{"vocab_size": 32000, "positions": "rope", "rope_fraction": 1.0, "init_std_o": 0.0202, "init_std_up": 0.0179, "beta1": 0.9, "weight_decay": 0.18, "grad_clip": 1.0, "warmup_steps": 566, "final_lr_fraction": 0.0, "steps": 4521}
Each number is 200 + 20 x the weight over its row's rms, rounded and kept within 0 to 999. Layers, rows and columns count from 0. The size before them is the row's rms in percent of the matrix's.

# q: layer 4 attention query, 448x576, rms 0.0446, rows 21-45,85-109,149-173,213-237,277-301,341-365,405-429, columns 192-223
# k: layer 4 attention key, 64x576, rms 0.0389, rows 21-45, columns 192-223
q21,094,218,206,223,209,187,192,197,199,220,178,187,199,180,200,188,189,179,215,166,187,199,215,247,183,230,214,224,205,176,231,219,213
q85,090,178,200,206,219,173,233,190,203,196,195,202,187,226,196,194,194,169,215,200,184,204,169,259,195,209,239,205,220,201,227,181,187
q149,086,206,222,217,232,195,195,236,174,220,164,171,186,183,237,163,174,192,216,172,222,209,164,210,204,177,185,223,169,207,228,241,195
q213,100,212,222,180,174,252,197,222,195,180,187,203,206,199,197,220,194,190,225,204,205,230,211,234,192,236,226,234,161,212,223,199,222
q277,124,211,190,166,210,193,207,218,197,219,186,200,211,191,199,197,208,188,218,159,202,238,169,193,181,228,231,208,246,199,180,200,188
q341,111,193,220,177,194,196,209,194,192,199,188,202,209,208,199,217,206,189,197,207,213,222,167,216,195,223,240,240,196,198,209,195,193
q405,099,216,183,207,231,233,199,239,216,231,189,168,218,215,205,184,199,198,198,197,194,186,173,161,203,234,211,239,183,177,202,228,197
k21,092,202,194,198,217,231,205,199,202,208,183,198,207,201,205,186,209,187,197,184,194,227,195,185,224,190,179,235,189,189,201,207,198
q22,102,199,170,210,171,182,198,203,190,174,194,208,212,201,183,208,180,176,204,203,207,167,198,235,198,150,218,187,221,245,163,202,178
q86,092,218,219,196,158,173,171,197,196,204,194,175,182,229,200,187,188,190,206,204,176,230,218,174,193,195,245,179,230,187,206,188,154
q150,106,212,186,198,161,207,192,188,216,191,197,204,223,201,185,238,199,167,192,229,190,179,227,179,213,227,192,198,186,196,221,176,185
q214,102,206,226,208,217,200,206,200,187,202,182,194,189,190,235,195,190,176,194,200,189,220,182,197,173,189,178,193,199,191,208,184,209
q278,125,211,190,212,179,154,201,194,206,179,213,246,154,166,213,212,213,223,178,213,184,182,195,205,185,179,212,193,232,213,220,180,227
q342,122,229,205,216,176,163,192,210,191,189,218,187,172,189,201,213,187,209,187,244,191,225,167,190,188,183,237,164,224,157,231,189,199
q406,116,247,193,220,202,208,232,192,181,215,199,216,202,193,196,216,202,193,164,162,193,227,192,225,225,178,184,231,221,184,163,175,179
k22,105,228,144,211,168,205,196,204,162,163,217,199,229,211,197,182,176,193,199,196,212,189,206,211,148,188,182,212,227,200,172,164,179
q23,101,193,228,238,193,236,214,188,231,173,189,218,227,186,240,195,222,192,198,182,197,161,214,249,144,222,141,183,224,219,185,202,212
q87,083,209,202,234,201,200,214,212,193,186,177,233,220,223,218,143,209,167,207,209,192,156,189,233,178,191,208,188,222,217,180,204,217
q151,097,217,165,237,168,204,211,185,167,181,225,214,174,188,204,187,214,191,217,205,187,194,240,181,209,211,185,186,214,190,205,175,235
q215,105,233,189,229,197,198,213,192,208,191,215,218,190,175,228,192,213,222,179,171,202,179,223,231,198,226,203,209,208,202,187,206,193
q279,116,216,182,224,235,177,177,211,205,164,239,179,184,205,202,156,230,202,174,190,222,186,193,216,162,206,215,165,236,187,198,187,204
q343,115,226,204,223,182,195,184,225,211,174,229,222,202,214,218,177,218,208,178,204,180,191,184,167,185,208,202,174,223,228,221,192,227
q407,103,188,193,187,155,206,200,184,204,185,210,215,207,183,209,216,253,222,206,203,186,206,226,228,231,196,154,205,215,206,184,199,195
k23,096,221,172,200,170,210,210,168,194,200,228,216,189,193,175,227,176,217,168,211,202,192,212,232,206,225,182,216,200,159,184,190,181
q24,087,232,187,209,182,216,220,181,241,172,207,177,229,217,207,224,192,193,183,208,169,248,246,201,189,187,205,196,203,206,164,204,145
q88,072,215,196,205,192,198,181,178,206,170,218,190,204,218,188,206,173,182,175,194,228,195,218,201,203,194,163,212,226,195,163,200,186
q152,079,171,209,219,210,209,178,227,181,225,195,207,183,187,191,196,193,188,207,202,180,203,211,205,192,204,196,179,170,186,191,214,191
q216,109,206,179,205,170,205,185,174,192,152,196,214,202,224,214,177,185,179,190,247,175,214,240,203,183,223,182,194,181,206,188,183,152
q280,101,186,193,205,144,181,199,200,185,179,236,205,207,217,181,203,184,209,201,204,202,180,236,218,156,215,175,166,215,208,205,198,148
q344,071,207,215,189,195,195,211,181,202,184,199,186,216,207,190,180,156,184,182,211,200,200,220,198,221,215,187,183,214,186,182,203,176
q408,174,216,166,222,162,182,176,184,184,151,222,212,212,190,195,218,206,199,168,213,179,179,223,192,190,195,194,201,195,220,198,161,180
k24,070,201,189,221,176,167,220,189,155,224,201,220,190,203,211,204,241,200,173,208,176,202,206,191,195,168,215,235,218,209,181,176,232
q25,089,204,178,213,226,203,183,205,212,198,191,208,160,199,193,194,238,192,188,185,167,200,216,175,220,213,191,192,164,196,217,182,208
q89,084,179,190,190,213,200,184,194,200,215,187,227,204,216,196,184,183,214,237,188,210,190,189,225,217,217,175,203,170,187,188,201,195
q153,089,199,175,184,205,192,244,181,217,213,198,166,195,175,216,218,199,182,233,184,222,211,190,211,213,187,192,206,198,209,226,219,182
q217,109,234,196,198,177,211,210,167,210,196,214,222,221,171,199,237,210,161,208,207,194,197,223,242,201,234,198,227,197,227,231,177,188
q281,109,200,204,203,212,196,194,202,217,188,222,175,226,183,181,221,232,193,218,186,184,170,183,203,161,198,146,233,201,223,218,177,169
q345,103,204,205,188,224,223,194,203,216,195,192,189,238,190,169,178,191,182,221,207,206,178,208,224,192,224,148,252,194,187,239,213,189
q409,106,184,201,204,192,191,199,189,188,170,205,203,188,180,189,220,207,184,211,170,208,193,211,188,215,148,190,187,221,234,243,207,176
k25,093,214,225,204,203,197,213,157,187,185,223,209,233,199,186,227,229,184,207,175,184,226,194,191,194,227,191,256,187,223,213,194,178
q26,095,182,215,186,198,215,197,202,215,193,197,229,193,209,192,170,181,176,212,196,178,170,181,180,205,173,169,202,210,234,181,188,210
q90,087,204,173,194,168,246,223,178,196,173,174,196,201,178,177,211,227,225,164,197,219,229,188,170,206,191,179,203,187,214,195,192,233
q154,095,195,142,209,186,205,184,206,186,205,171,176,202,154,197,234,186,188,177,206,196,212,215,161,216,163,168,221,195,169,161,190,197
q218,094,205,148,197,174,225,190,204,225,209,170,213,205,188,166,207,182,211,196,179,206,223,216,201,225,164,182,159,186,197,170,195,218
q282,113,209,174,203,177,204,196,203,219,218,202,223,198,200,178,206,196,228,169,206,211,193,176,196,214,199,189,162,214,238,189,206,233
q346,112,210,181,203,163,210,199,204,178,175,187,222,186,199,170,197,227,229,163,159,213,192,191,172,200,198,205,167,206,223,198,206,191
q410,091,199,190,221,203,177,180,190,193,208,186,220,184,192,175,223,194,203,209,207,211,192,208,192,181,211,168,196,200,183,232,185,205
k26,086,186,177,203,147,185,201,198,180,185,246,206,199,182,222,195,244,182,193,250,166,222,198,214,198,197,190,224,172,177,195,214,197
q27,098,217,170,179,198,187,241,219,214,185,185,222,215,186,194,205,197,206,208,185,232,248,187,179,202,197,188,234,221,197,181,216,208
q91,090,201,162,199,191,176,219,192,216,198,214,231,205,188,182,206,192,230,196,199,219,185,198,127,189,200,221,178,199,203,222,183,173
q155,106,254,194,216,167,185,197,186,202,172,225,212,191,212,170,208,186,220,181,197,215,225,208,174,187,187,209,180,214,157,185,165,192
q219,101,212,167,202,186,177,224,197,190,182,185,208,178,178,187,181,180,226,199,208,201,205,196,165,176,176,171,200,229,202,211,192,166
q283,113,223,190,220,184,175,204,192,175,203,201,197,216,186,185,219,207,223,181,212,182,217,184,208,172,178,205,227,219,198,189,186,202
q347,125,201,146,221,139,152,195,210,173,184,205,220,200,162,201,238,230,222,167,200,177,210,197,185,194,169,213,191,229,202,191,161,193
q411,112,232,181,228,183,191,208,234,190,181,206,212,193,228,179,215,166,204,184,192,185,190,197,201,188,197,228,212,231,182,175,205,206
k27,089,205,208,213,186,207,209,188,169,170,230,183,234,194,185,191,216,175,176,198,230,203,179,205,203,196,203,216,195,233,190,171,207
q28,092,184,249,188,178,214,224,226,193,185,198,185,192,218,222,194,194,204,212,199,216,178,202,181,197,237,204,228,176,137,220,203,224
q92,086,213,223,202,202,221,233,165,195,193,195,222,192,214,190,202,236,234,172,215,183,176,181,186,222,219,199,188,191,181,220,181,243
q156,091,215,211,192,220,198,161,224,201,182,182,162,183,206,222,166,203,212,192,189,218,163,202,183,216,197,188,222,160,162,219,239,233
q220,093,203,212,174,171,193,219,211,206,201,218,224,179,233,183,221,187,234,224,221,217,175,206,176,210,213,230,209,200,165,215,214,183
q284,132,184,196,168,207,249,192,226,174,207,184,166,190,222,186,168,190,187,223,180,275,199,215,231,168,182,198,239,195,158,206,224,179
q348,106,196,192,185,203,232,226,178,207,215,168,195,195,250,188,177,163,202,233,201,228,209,204,207,217,236,200,212,164,214,181,210,218
q412,098,221,219,189,206,205,216,223,163,195,205,172,205,197,207,187,204,196,209,202,210,164,174,173,163,198,193,202,187,210,202,234,221
k28,088,167,194,198,200,210,206,214,210,203,184,190,214,201,217,181,181,202,193,186,195,184,187,252,201,200,207,253,175,238,192,211,179
q29,088,193,186,183,200,192,218,175,215,197,202,199,198,230,200,216,236,193,195,181,185,199,204,180,184,174,167,197,214,237,180,205,179
q93,089,211,211,213,202,227,264,199,207,191,214,203,195,225,210,190,204,242,203,191,196,207,184,194,174,184,176,209,199,226,189,180,178
q157,083,179,206,184,214,171,220,207,210,186,193,204,216,204,164,166,186,209,188,200,208,213,161,202,195,206,191,184,217,232,196,196,167
q221,097,199,175,192,220,219,277,154,187,188,201,224,197,216,155,202,197,178,155,161,182,193,174,223,206,204,193,191,217,206,204,188,195
q285,113,196,221,223,199,215,233,161,199,197,244,221,180,210,182,209,216,192,162,191,205,187,207,193,185,173,173,146,176,200,187,188,185
q349,112,202,204,204,191,203,216,175,193,201,210,195,204,171,172,229,186,200,183,192,197,192,215,225,199,185,198,211,195,213,182,173,192
q413,092,160,197,188,200,187,230,194,196,196,210,216,205,183,174,206,214,197,209,166,227,197,213,198,194,173,206,168,206,207,254,187,183
k29,090,204,189,167,170,178,182,194,166,206,217,191,206,198,227,195,201,195,203,207,179,191,209,221,202,257,225,239,199,208,170,195,182
q30,090,188,167,175,182,202,198,202,189,209,203,189,227,212,214,218,168,200,173,222,179,199,207,199,202,211,233,242,186,196,177,176,145
q94,087,196,182,187,196,206,180,209,192,218,197,212,214,170,197,226,187,198,198,212,209,194,190,172,242,220,171,204,198,200,205,198,230
q158,096,204,229,196,202,183,188,176,173,201,198,205,221,215,208,199,199,231,202,191,233,214,201,216,236,227,202,217,216,202,192,231,192
q222,097,209,215,222,207,195,156,174,166,214,206,217,178,200,224,217,229,218,176,191,191,177,195,176,203,192,188,208,212,169,225,186,202
q286,106,204,201,196,195,192,220,174,194,204,236,203,214,239,208,173,196,227,199,239,183,190,193,186,184,233,200,165,194,195,174,171,213
q350,104,193,204,186,205,214,210,161,197,187,185,232,210,179,203,196,178,172,201,224,213,200,188,173,219,229,194,213,220,209,183,187,203
q414,101,216,202,175,172,206,183,250,176,219,206,170,199,225,218,169,208,182,210,204,227,190,226,160,189,223,189,236,184,172,190,223,164
k30,087,207,193,194,184,216,212,205,233,190,177,184,187,208,221,164,206,245,184,165,221,237,240,211,186,223,190,186,208,162,182,190,175
q31,097,238,207,200,200,199,195,212,205,178,218,185,176,236,204,173,198,214,197,208,190,180,166,160,217,141,193,216,209,194,212,202,226
q95,094,222,172,203,189,206,210,210,187,180,200,194,176,192,224,187,200,184,211,179,191,210,188,193,177,165,159,204,208,234,218,184,258
q159,107,199,183,204,227,198,169,176,183,229,165,200,219,190,203,211,189,212,213,213,180,200,187,209,205,170,175,219,172,184,189,209,192
q223,111,192,149,254,197,143,210,169,197,173,190,185,184,184,224,198,168,213,177,228,155,188,205,203,201,162,181,180,219,196,170,184,244
q287,121,225,177,242,199,181,247,208,178,191,199,239,185,186,198,198,220,227,190,193,187,212,215,166,207,217,195,175,197,209,167,208,196
q351,116,212,202,224,218,207,223,208,185,207,175,196,163,222,228,193,165,192,218,189,216,236,189,193,193,177,173,215,235,193,165,203,233
q415,113,214,175,215,221,209,174,203,184,192,209,197,174,202,223,216,235,213,161,218,166,195,183,184,211,228,225,205,182,200,164,182,189
k31,084,218,193,168,203,218,226,202,197,214,185,158,200,210,223,156,199,228,163,240,192,217,195,214,187,149,189,214,198,192,189,183,200
q32,064,217,196,224,152,191,189,186,183,175,224,187,203,190,242,212,225,194,152,197,176,191,212,201,191,204,232,180,208,207,217,187,209
q96,077,170,227,207,198,187,226,209,195,229,172,197,211,220,217,201,226,206,226,184,169,203,174,184,239,207,221,204,178,185,237,210,210
q160,151,218,191,220,200,180,211,183,163,186,224,206,226,216,188,216,190,189,189,196,199,179,229,217,185,205,192,206,200,205,170,157,185
q224,083,154,223,179,196,217,217,220,188,228,192,211,211,194,219,201,194,188,218,196,194,195,194,218,204,211,224,219,183,188,202,246,197
q288,078,200,219,188,182,204,223,215,213,195,197,186,249,179,235,206,226,189,189,226,189,211,178,193,221,204,207,202,215,205,209,233,178
q352,078,184,214,188,204,188,183,221,228,232,179,155,198,193,246,196,226,220,196,185,187,195,181,176,204,194,215,215,197,207,255,238,244
q416,063,210,217,221,219,199,176,224,203,200,207,204,189,207,183,213,197,174,207,209,203,163,191,228,173,221,154,182,192,210,200,204,192
k32,160,159,231,165,231,190,214,193,226,239,159,194,190,193,217,180,212,217,217,192,195,212,179,210,198,200,208,209,190,201,229,250,207
q33,129,222,187,244,163,186,206,170,181,161,242,205,198,193,225,229,210,213,164,210,183,193,232,230,190,199,210,187,198,202,195,173,193
q97,092,236,186,248,159,167,202,197,186,179,234,191,215,231,226,212,199,203,188,221,182,176,220,228,202,195,192,218,197,186,195,180,192
q161,101,218,171,228,173,176,219,166,172,193,228,204,240,227,211,226,197,195,182,205,182,173,231,229,181,211,183,214,199,216,183,153,194
q225,093,216,203,225,155,201,248,196,207,201,219,213,225,196,205,240,181,206,163,218,190,202,224,226,221,209,209,215,180,196,180,195,196
q289,067,213,190,207,181,200,232,201,181,187,208,200,240,189,190,219,154,197,173,236,214,220,202,194,230,233,195,229,213,194,188,216,203
q353,077,218,191,236,166,176,207,198,207,192,241,188,210,225,222,210,196,216,187,204,184,200,205,201,170,217,196,213,204,190,199,187,198
q417,050,236,158,217,214,181,196,192,171,219,220,210,191,191,173,207,178,181,184,194,188,194,189,228,197,228,165,211,207,212,196,169,205
k33,088,205,207,219,249,207,185,197,182,191,192,208,220,174,170,197,222,174,196,219,188,193,171,226,142,179,166,171,201,190,202,187,217
q34,102,209,159,225,185,178,198,165,156,184,233,230,230,190,177,195,183,198,179,198,205,173,208,225,171,180,174,202,190,196,169,182,178
q98,101,235,186,230,172,201,193,209,203,155,242,194,220,179,194,235,196,195,163,221,185,207,233,193,188,186,166,191,215,175,152,157,176
q162,059,193,199,230,199,184,176,170,194,178,203,205,183,195,224,195,201,196,191,228,172,171,191,232,158,232,189,218,203,194,201,185,189
q226,079,207,178,228,212,188,212,172,214,169,211,229,194,191,185,184,198,195,184,168,202,205,184,200,200,191,178,190,233,167,194,176,196
q290,078,218,162,228,202,190,212,185,191,183,213,220,187,185,147,185,143,201,188,210,209,207,202,197,203,211,202,209,217,195,167,171,212
q354,079,206,180,223,196,209,199,207,203,168,237,217,190,210,194,215,171,193,172,184,183,185,211,188,191,214,189,175,208,184,154,175,190
q418,065,198,185,187,219,197,192,222,239,184,195,205,152,181,187,191,218,200,191,212,176,202,179,186,217,184,198,204,229,177,179,206,219
k34,126,241,169,235,189,203,191,185,165,185,227,213,230,204,176,205,207,179,196,227,199,222,187,186,170,209,188,230,212,182,213,164,205
q35,113,176,224,180,223,212,221,195,214,244,156,206,204,174,214,215,230,209,211,214,198,193,173,189,194,185,189,240,188,187,217,247,209
q99,073,191,180,216,191,205,196,194,175,188,205,205,199,153,223,223,237,198,177,231,191,173,190,190,179,169,203,216,218,200,231,196,188
q163,083,186,209,180,214,206,226,202,192,213,176,195,206,208,194,197,221,225,222,176,191,208,191,179,176,177,186,225,221,197,219,199,190
q227,127,168,177,182,191,200,202,199,194,242,176,212,188,184,208,194,222,199,219,201,191,185,193,177,201,188,195,217,189,200,222,240,198
q291,079,197,183,200,205,176,184,160,199,212,197,218,190,161,173,219,257,197,217,202,203,197,207,224,218,181,205,182,192,221,251,211,218
q355,061,197,216,197,186,197,217,235,214,214,191,188,187,186,207,226,223,216,201,195,192,173,175,237,179,169,221,195,212,205,244,210,210
q419,071,183,199,213,173,151,172,193,178,224,199,222,195,200,195,212,237,195,208,201,210,154,198,212,192,198,213,174,203,230,276,201,195
k35,092,188,210,184,215,238,217,198,219,215,172,192,206,220,201,175,166,214,255,193,246,203,208,230,172,222,199,218,194,198,192,207,174
q36,080,194,185,238,178,184,187,192,192,168,227,226,189,200,205,206,187,208,167,220,199,185,222,226,190,195,200,135,211,188,197,172,188
q100,072,206,188,222,208,184,203,168,205,190,197,195,207,244,203,216,180,197,209,197,202,195,228,209,215,226,224,195,196,167,158,192,168
q164,110,209,183,219,146,172,186,229,183,187,239,209,207,203,188,230,186,202,182,217,183,153,227,207,198,202,214,158,204,233,194,175,195
q228,136,220,189,210,174,193,185,205,181,176,238,203,197,229,195,207,215,198,164,214,164,175,208,197,172,188,224,169,218,173,198,164,181
q292,078,193,194,211,191,227,191,243,185,199,207,186,232,221,205,175,170,189,192,232,214,161,224,200,215,172,222,219,207,162,168,210,167
q356,070,209,208,236,204,177,181,173,202,167,209,212,184,204,207,185,163,206,202,241,199,164,206,161,206,212,206,199,193,194,163,216,176
q420,093,209,216,188,182,207,222,222,203,204,210,189,218,199,195,165,202,195,171,216,198,177,197,213,187,194,197,188,232,171,158,204,178
k36,089,200,190,201,211,193,192,194,174,179,234,201,215,187,215,231,189,192,189,240,208,196,190,210,194,183,190,201,218,210,224,206,213
q37,071,197,177,206,173,182,210,224,199,181,218,185,209,194,211,207,217,211,160,184,198,213,206,221,235,210,232,167,202,221,205,176,183
q101,067,178,190,201,175,156,147,193,208,209,195,202,202,212,204,215,214,183,195,176,193,209,192,210,226,188,221,200,208,209,183,209,178
q165,111,222,186,231,159,190,192,183,191,186,241,218,190,232,190,238,201,207,161,207,208,155,216,178,216,218,216,171,203,205,203,176,189
q229,137,210,194,227,173,181,173,202,182,171,230,192,184,209,210,217,217,197,157,235,188,187,194,201,179,209,217,158,198,197,211,153,192
q293,080,190,190,206,185,193,176,204,206,164,191,189,223,215,182,195,183,177,169,248,205,164,208,214,223,186,221,213,179,178,205,194,184
q357,075,202,209,211,203,181,163,222,213,180,197,188,188,203,200,180,198,209,171,226,202,204,192,165,221,191,209,212,219,192,216,212,201
q421,121,237,196,220,178,194,164,199,169,176,232,192,214,207,213,209,217,195,162,235,182,169,206,219,181,198,176,188,189,199,214,171,200
k37,084,215,161,214,168,192,226,185,176,169,218,179,181,209,220,224,235,189,160,199,198,199,201,194,224,204,243,176,208,208,180,213,220
q38,071,172,171,209,205,199,220,197,177,182,182,168,201,224,191,198,183,191,160,216,210,198,215,212,225,173,220,213,228,185,149,211,208
q102,072,195,202,191,190,206,158,201,173,222,209,206,222,222,210,197,160,181,197,195,214,200,224,225,188,216,205,228,183,207,173,214,180
q166,145,227,206,255,185,183,168,190,204,166,214,197,174,206,213,209,228,195,148,232,173,174,189,199,204,205,203,183,204,189,189,161,224
q230,098,173,217,196,258,207,174,214,209,227,185,167,194,223,200,180,172,207,238,199,210,237,189,186,206,169,190,206,201,176,156,235,206
q294,093,220,213,191,207,196,152,176,181,208,215,241,232,226,201,190,186,204,156,182,205,197,217,249,200,180,191,214,216,204,175,197,232
q358,077,207,224,220,156,237,189,200,182,194,218,205,219,215,200,208,187,178,168,244,182,222,188,190,192,207,163,197,175,196,195,193,160
q422,109,193,224,182,244,225,206,199,225,223,150,186,180,183,223,194,185,186,204,203,214,206,180,205,202,192,215,236,207,178,183,231,205
k38,111,215,200,222,212,231,198,216,178,188,230,188,200,222,216,172,196,201,199,221,213,189,213,185,204,199,190,194,192,201,189,170,170
q39,087,211,189,212,199,214,215,205,214,188,243,209,195,205,171,204,199,226,212,203,178,193,221,180,163,223,224,164,184,205,165,154,176
q103,084,223,166,225,201,207,191,171,184,188,241,194,189,194,172,239,202,218,178,181,157,193,213,177,206,215,217,179,236,176,154,166,180
q167,088,195,201,200,143,180,221,245,178,199,232,193,189,191,185,193,188,216,178,212,200,207,210,201,197,205,200,158,174,196,233,201,204
q231,103,240,192,193,182,194,221,164,198,201,225,187,188,200,183,192,168,175,197,242,202,170,237,217,190,231,173,236,202,212,178,179,167
q295,090,221,204,207,203,228,215,202,202,223,217,191,215,204,188,240,169,205,225,219,207,208,223,187,227,212,206,216,189,188,175,198,181
q359,078,227,186,209,225,224,182,171,168,168,218,183,198,202,192,242,187,186,220,213,175,156,223,168,207,231,199,226,215,222,167,204,207
q423,099,227,210,207,152,209,208,186,209,187,250,178,230,217,186,209,195,206,205,219,214,180,221,188,202,185,202,210,228,199,238,191,199
k39,107,205,183,240,163,157,211,180,178,163,211,188,216,217,191,214,169,185,161,210,199,213,217,229,211,204,189,202,194,222,186,175,176
q40,094,227,197,222,182,219,219,230,209,191,213,145,197,198,230,244,202,195,184,228,199,204,233,146,205,242,221,180,203,212,194,170,187
q104,080,207,201,199,166,218,166,197,202,190,207,192,224,220,209,231,184,192,173,217,173,186,234,188,207,231,214,184,231,187,157,181,185
q168,086,194,191,209,190,180,188,196,201,196,223,221,197,181,202,235,194,223,208,173,183,168,231,217,209,226,223,176,244,200,225,199,205
q232,109,212,208,206,197,220,198,228,208,167,228,165,189,208,210,228,191,174,187,213,223,182,240,195,210,229,169,192,238,224,159,201,157
q296,077,202,204,217,182,225,186,201,164,194,218,211,230,191,202,221,180,172,205,228,180,177,222,161,240,247,170,195,198,200,140,203,195
q360,066,197,217,225,212,209,188,179,208,169,213,176,191,222,212,212,164,211,201,211,203,209,232,168,214,233,168,175,210,207,159,200,193
q424,092,215,190,208,194,230,198,202,198,174,215,186,184,225,218,179,176,207,193,233,182,142,200,179,206,218,211,191,192,206,180,179,223
k40,121,231,189,234,193,168,188,200,189,191,231,200,196,205,205,208,195,203,191,209,219,192,222,230,193,226,208,199,197,174,189,165,194
q41,097,208,241,201,209,220,151,182,186,222,187,167,194,186,222,191,223,218,202,205,190,195,192,196,181,182,160,265,190,177,221,231,205
q105,080,239,194,216,223,197,182,183,224,190,190,199,179,181,179,183,238,222,205,181,178,173,211,151,253,214,184,202,210,194,214,211,193
q169,099,204,193,206,221,215,251,203,197,220,199,208,196,227,191,181,207,219,204,165,226,204,163,182,210,163,216,225,208,220,191,205,196
q233,090,203,191,203,174,216,159,192,185,233,203,181,191,191,182,171,219,211,212,173,214,166,175,201,205,211,189,203,183,189,217,204,163
q297,090,186,234,203,233,189,196,197,205,191,197,169,182,168,236,191,227,218,189,197,199,206,235,187,208,187,180,227,210,207,204,203,189
q361,085,217,185,191,217,229,236,166,213,206,179,154,173,156,212,214,251,219,248,158,199,223,189,198,208,190,218,242,177,209,171,204,210
q425,099,155,185,212,190,191,195,177,197,172,212,216,200,193,188,214,209,200,194,178,175,206,210,216,210,211,197,193,197,213,193,193,177
k41,096,183,236,184,215,214,188,185,185,230,166,161,180,215,191,221,196,210,214,207,203,226,172,213,217,187,173,201,222,179,220,217,207
q42,095,206,181,251,185,202,196,184,177,216,235,189,212,195,200,189,216,217,156,222,178,183,211,201,201,213,214,184,205,198,192,176,200
q106,082,210,175,209,157,208,193,201,208,184,208,187,213,190,193,198,175,189,221,212,187,169,235,220,195,209,176,216,210,192,168,159,203
q170,099,219,187,233,167,213,178,203,206,179,227,200,264,203,208,200,198,213,206,209,211,193,241,201,201,169,217,162,185,222,172,187,182
q234,101,210,162,220,162,179,177,178,169,201,244,206,231,206,179,186,195,196,200,241,203,184,236,189,184,211,202,215,206,232,166,177,177
q298,072,204,172,211,184,214,160,216,169,225,216,186,199,185,189,237,138,212,233,200,203,221,225,174,198,265,206,213,190,214,190,198,198
q362,067,204,192,193,187,202,209,182,181,208,213,215,234,183,168,222,157,188,247,197,173,166,218,236,197,240,198,232,204,225,153,176,185
q426,121,195,182,225,153,200,163,189,192,172,235,217,197,207,194,192,194,211,173,196,201,173,231,203,189,195,218,197,193,210,199,163,181
k42,135,238,168,230,184,188,194,200,174,184,249,199,214,208,196,233,186,205,212,209,214,201,212,203,185,195,191,184,193,193,168,165,173
q43,077,212,187,210,201,214,234,211,213,179,195,172,210,207,206,192,226,197,172,206,220,188,198,189,237,209,227,188,200,197,229,197,226
q107,079,223,239,221,218,195,176,227,179,208,193,200,216,226,226,174,203,185,209,191,207,189,216,212,213,205,161,225,186,197,180,207,205
q171,082,205,198,195,176,205,171,206,209,207,223,218,223,223,222,241,181,168,190,249,189,168,190,212,202,226,190,193,200,229,183,214,221
q235,088,219,254,198,238,202,191,218,199,180,208,207,201,207,240,217,234,163,156,212,220,227,186,172,169,206,208,191,191,164,190,207,219
q299,105,210,193,208,238,195,213,225,203,181,205,229,241,195,171,178,227,181,149,183,195,198,204,219,188,156,168,200,202,187,177,198,187
q363,091,208,212,194,233,239,171,225,202,196,209,225,199,201,197,144,190,181,181,221,232,244,177,192,214,189,180,213,196,180,201,202,181
q427,104,193,215,183,219,229,189,192,188,215,196,184,237,164,192,209,202,179,191,226,191,194,195,216,201,205,180,220,202,201,169,227,196
k43,104,216,193,196,182,185,225,197,210,178,207,193,217,213,205,199,192,217,222,213,226,170,181,208,184,181,224,201,200,189,194,194,207
q44,103,204,193,214,163,177,208,176,182,142,216,226,217,184,192,219,170,176,175,230,199,209,213,233,181,223,196,195,227,195,173,200,171
q108,079,211,195,203,186,186,159,202,202,191,231,190,230,213,227,202,174,200,221,202,231,198,226,216,187,209,179,188,187,206,203,212,211
q172,091,210,210,238,174,195,191,184,185,176,223,213,244,209,198,224,188,184,194,202,208,203,241,198,192,229,214,190,208,212,199,185,174
q236,102,217,209,225,189,178,195,183,218,174,219,194,181,208,195,208,175,225,201,247,211,215,199,179,201,216,230,169,178,179,140,202,173
q300,074,180,210,226,204,196,189,176,175,179,213,166,209,210,196,198,170,165,225,235,209,214,207,136,200,223,204,200,180,190,187,179,198
q364,070,181,204,190,232,212,190,194,209,205,193,191,214,231,180,188,164,195,221,203,222,209,202,190,175,219,209,213,178,195,171,210,175
q428,115,208,187,237,167,200,191,184,186,163,240,194,202,206,205,213,185,196,185,227,169,200,231,182,211,191,190,207,209,201,179,195,196
k44,125,246,194,228,185,202,196,167,158,165,246,206,230,212,185,257,203,203,191,216,183,208,240,201,208,211,215,178,222,209,176,145,186
q45,097,192,167,205,221,161,216,218,180,159,218,246,193,193,167,195,211,191,213,171,212,192,223,195,223,197,180,162,204,203,175,189,192
q109,093,223,216,219,202,225,200,218,232,170,209,238,163,187,213,195,229,218,178,232,161,191,238,183,216,192,182,190,191,209,199,177,196
q173,112,245,203,190,134,188,157,221,215,183,222,191,177,195,222,208,221,173,162,188,225,218,218,195,200,181,181,166,171,198,216,177,202
q237,098,233,229,209,202,190,183,218,187,215,230,235,237,200,216,191,190,244,206,159,181,213,222,237,200,197,199,176,187,227,148,181,195
q301,109,193,218,229,223,204,195,198,176,218,178,199,198,205,250,183,184,210,196,190,216,249,207,183,168,213,157,227,183,187,204,200,194
q365,111,212,185,209,179,185,171,222,171,199,218,210,180,172,209,206,208,210,167,188,218,205,212,218,195,179,180,185,218,176,164,190,175
q429,096,209,213,178,201,193,211,185,207,217,192,212,215,245,231,215,186,207,196,213,206,272,183,185,223,207,186,211,219,192,170,217,214
k45,096,232,177,206,176,171,206,192,198,159,216,207,191,208,176,240,206,201,179,201,233,187,181,183,216,185,204,202,210,207,184,172,198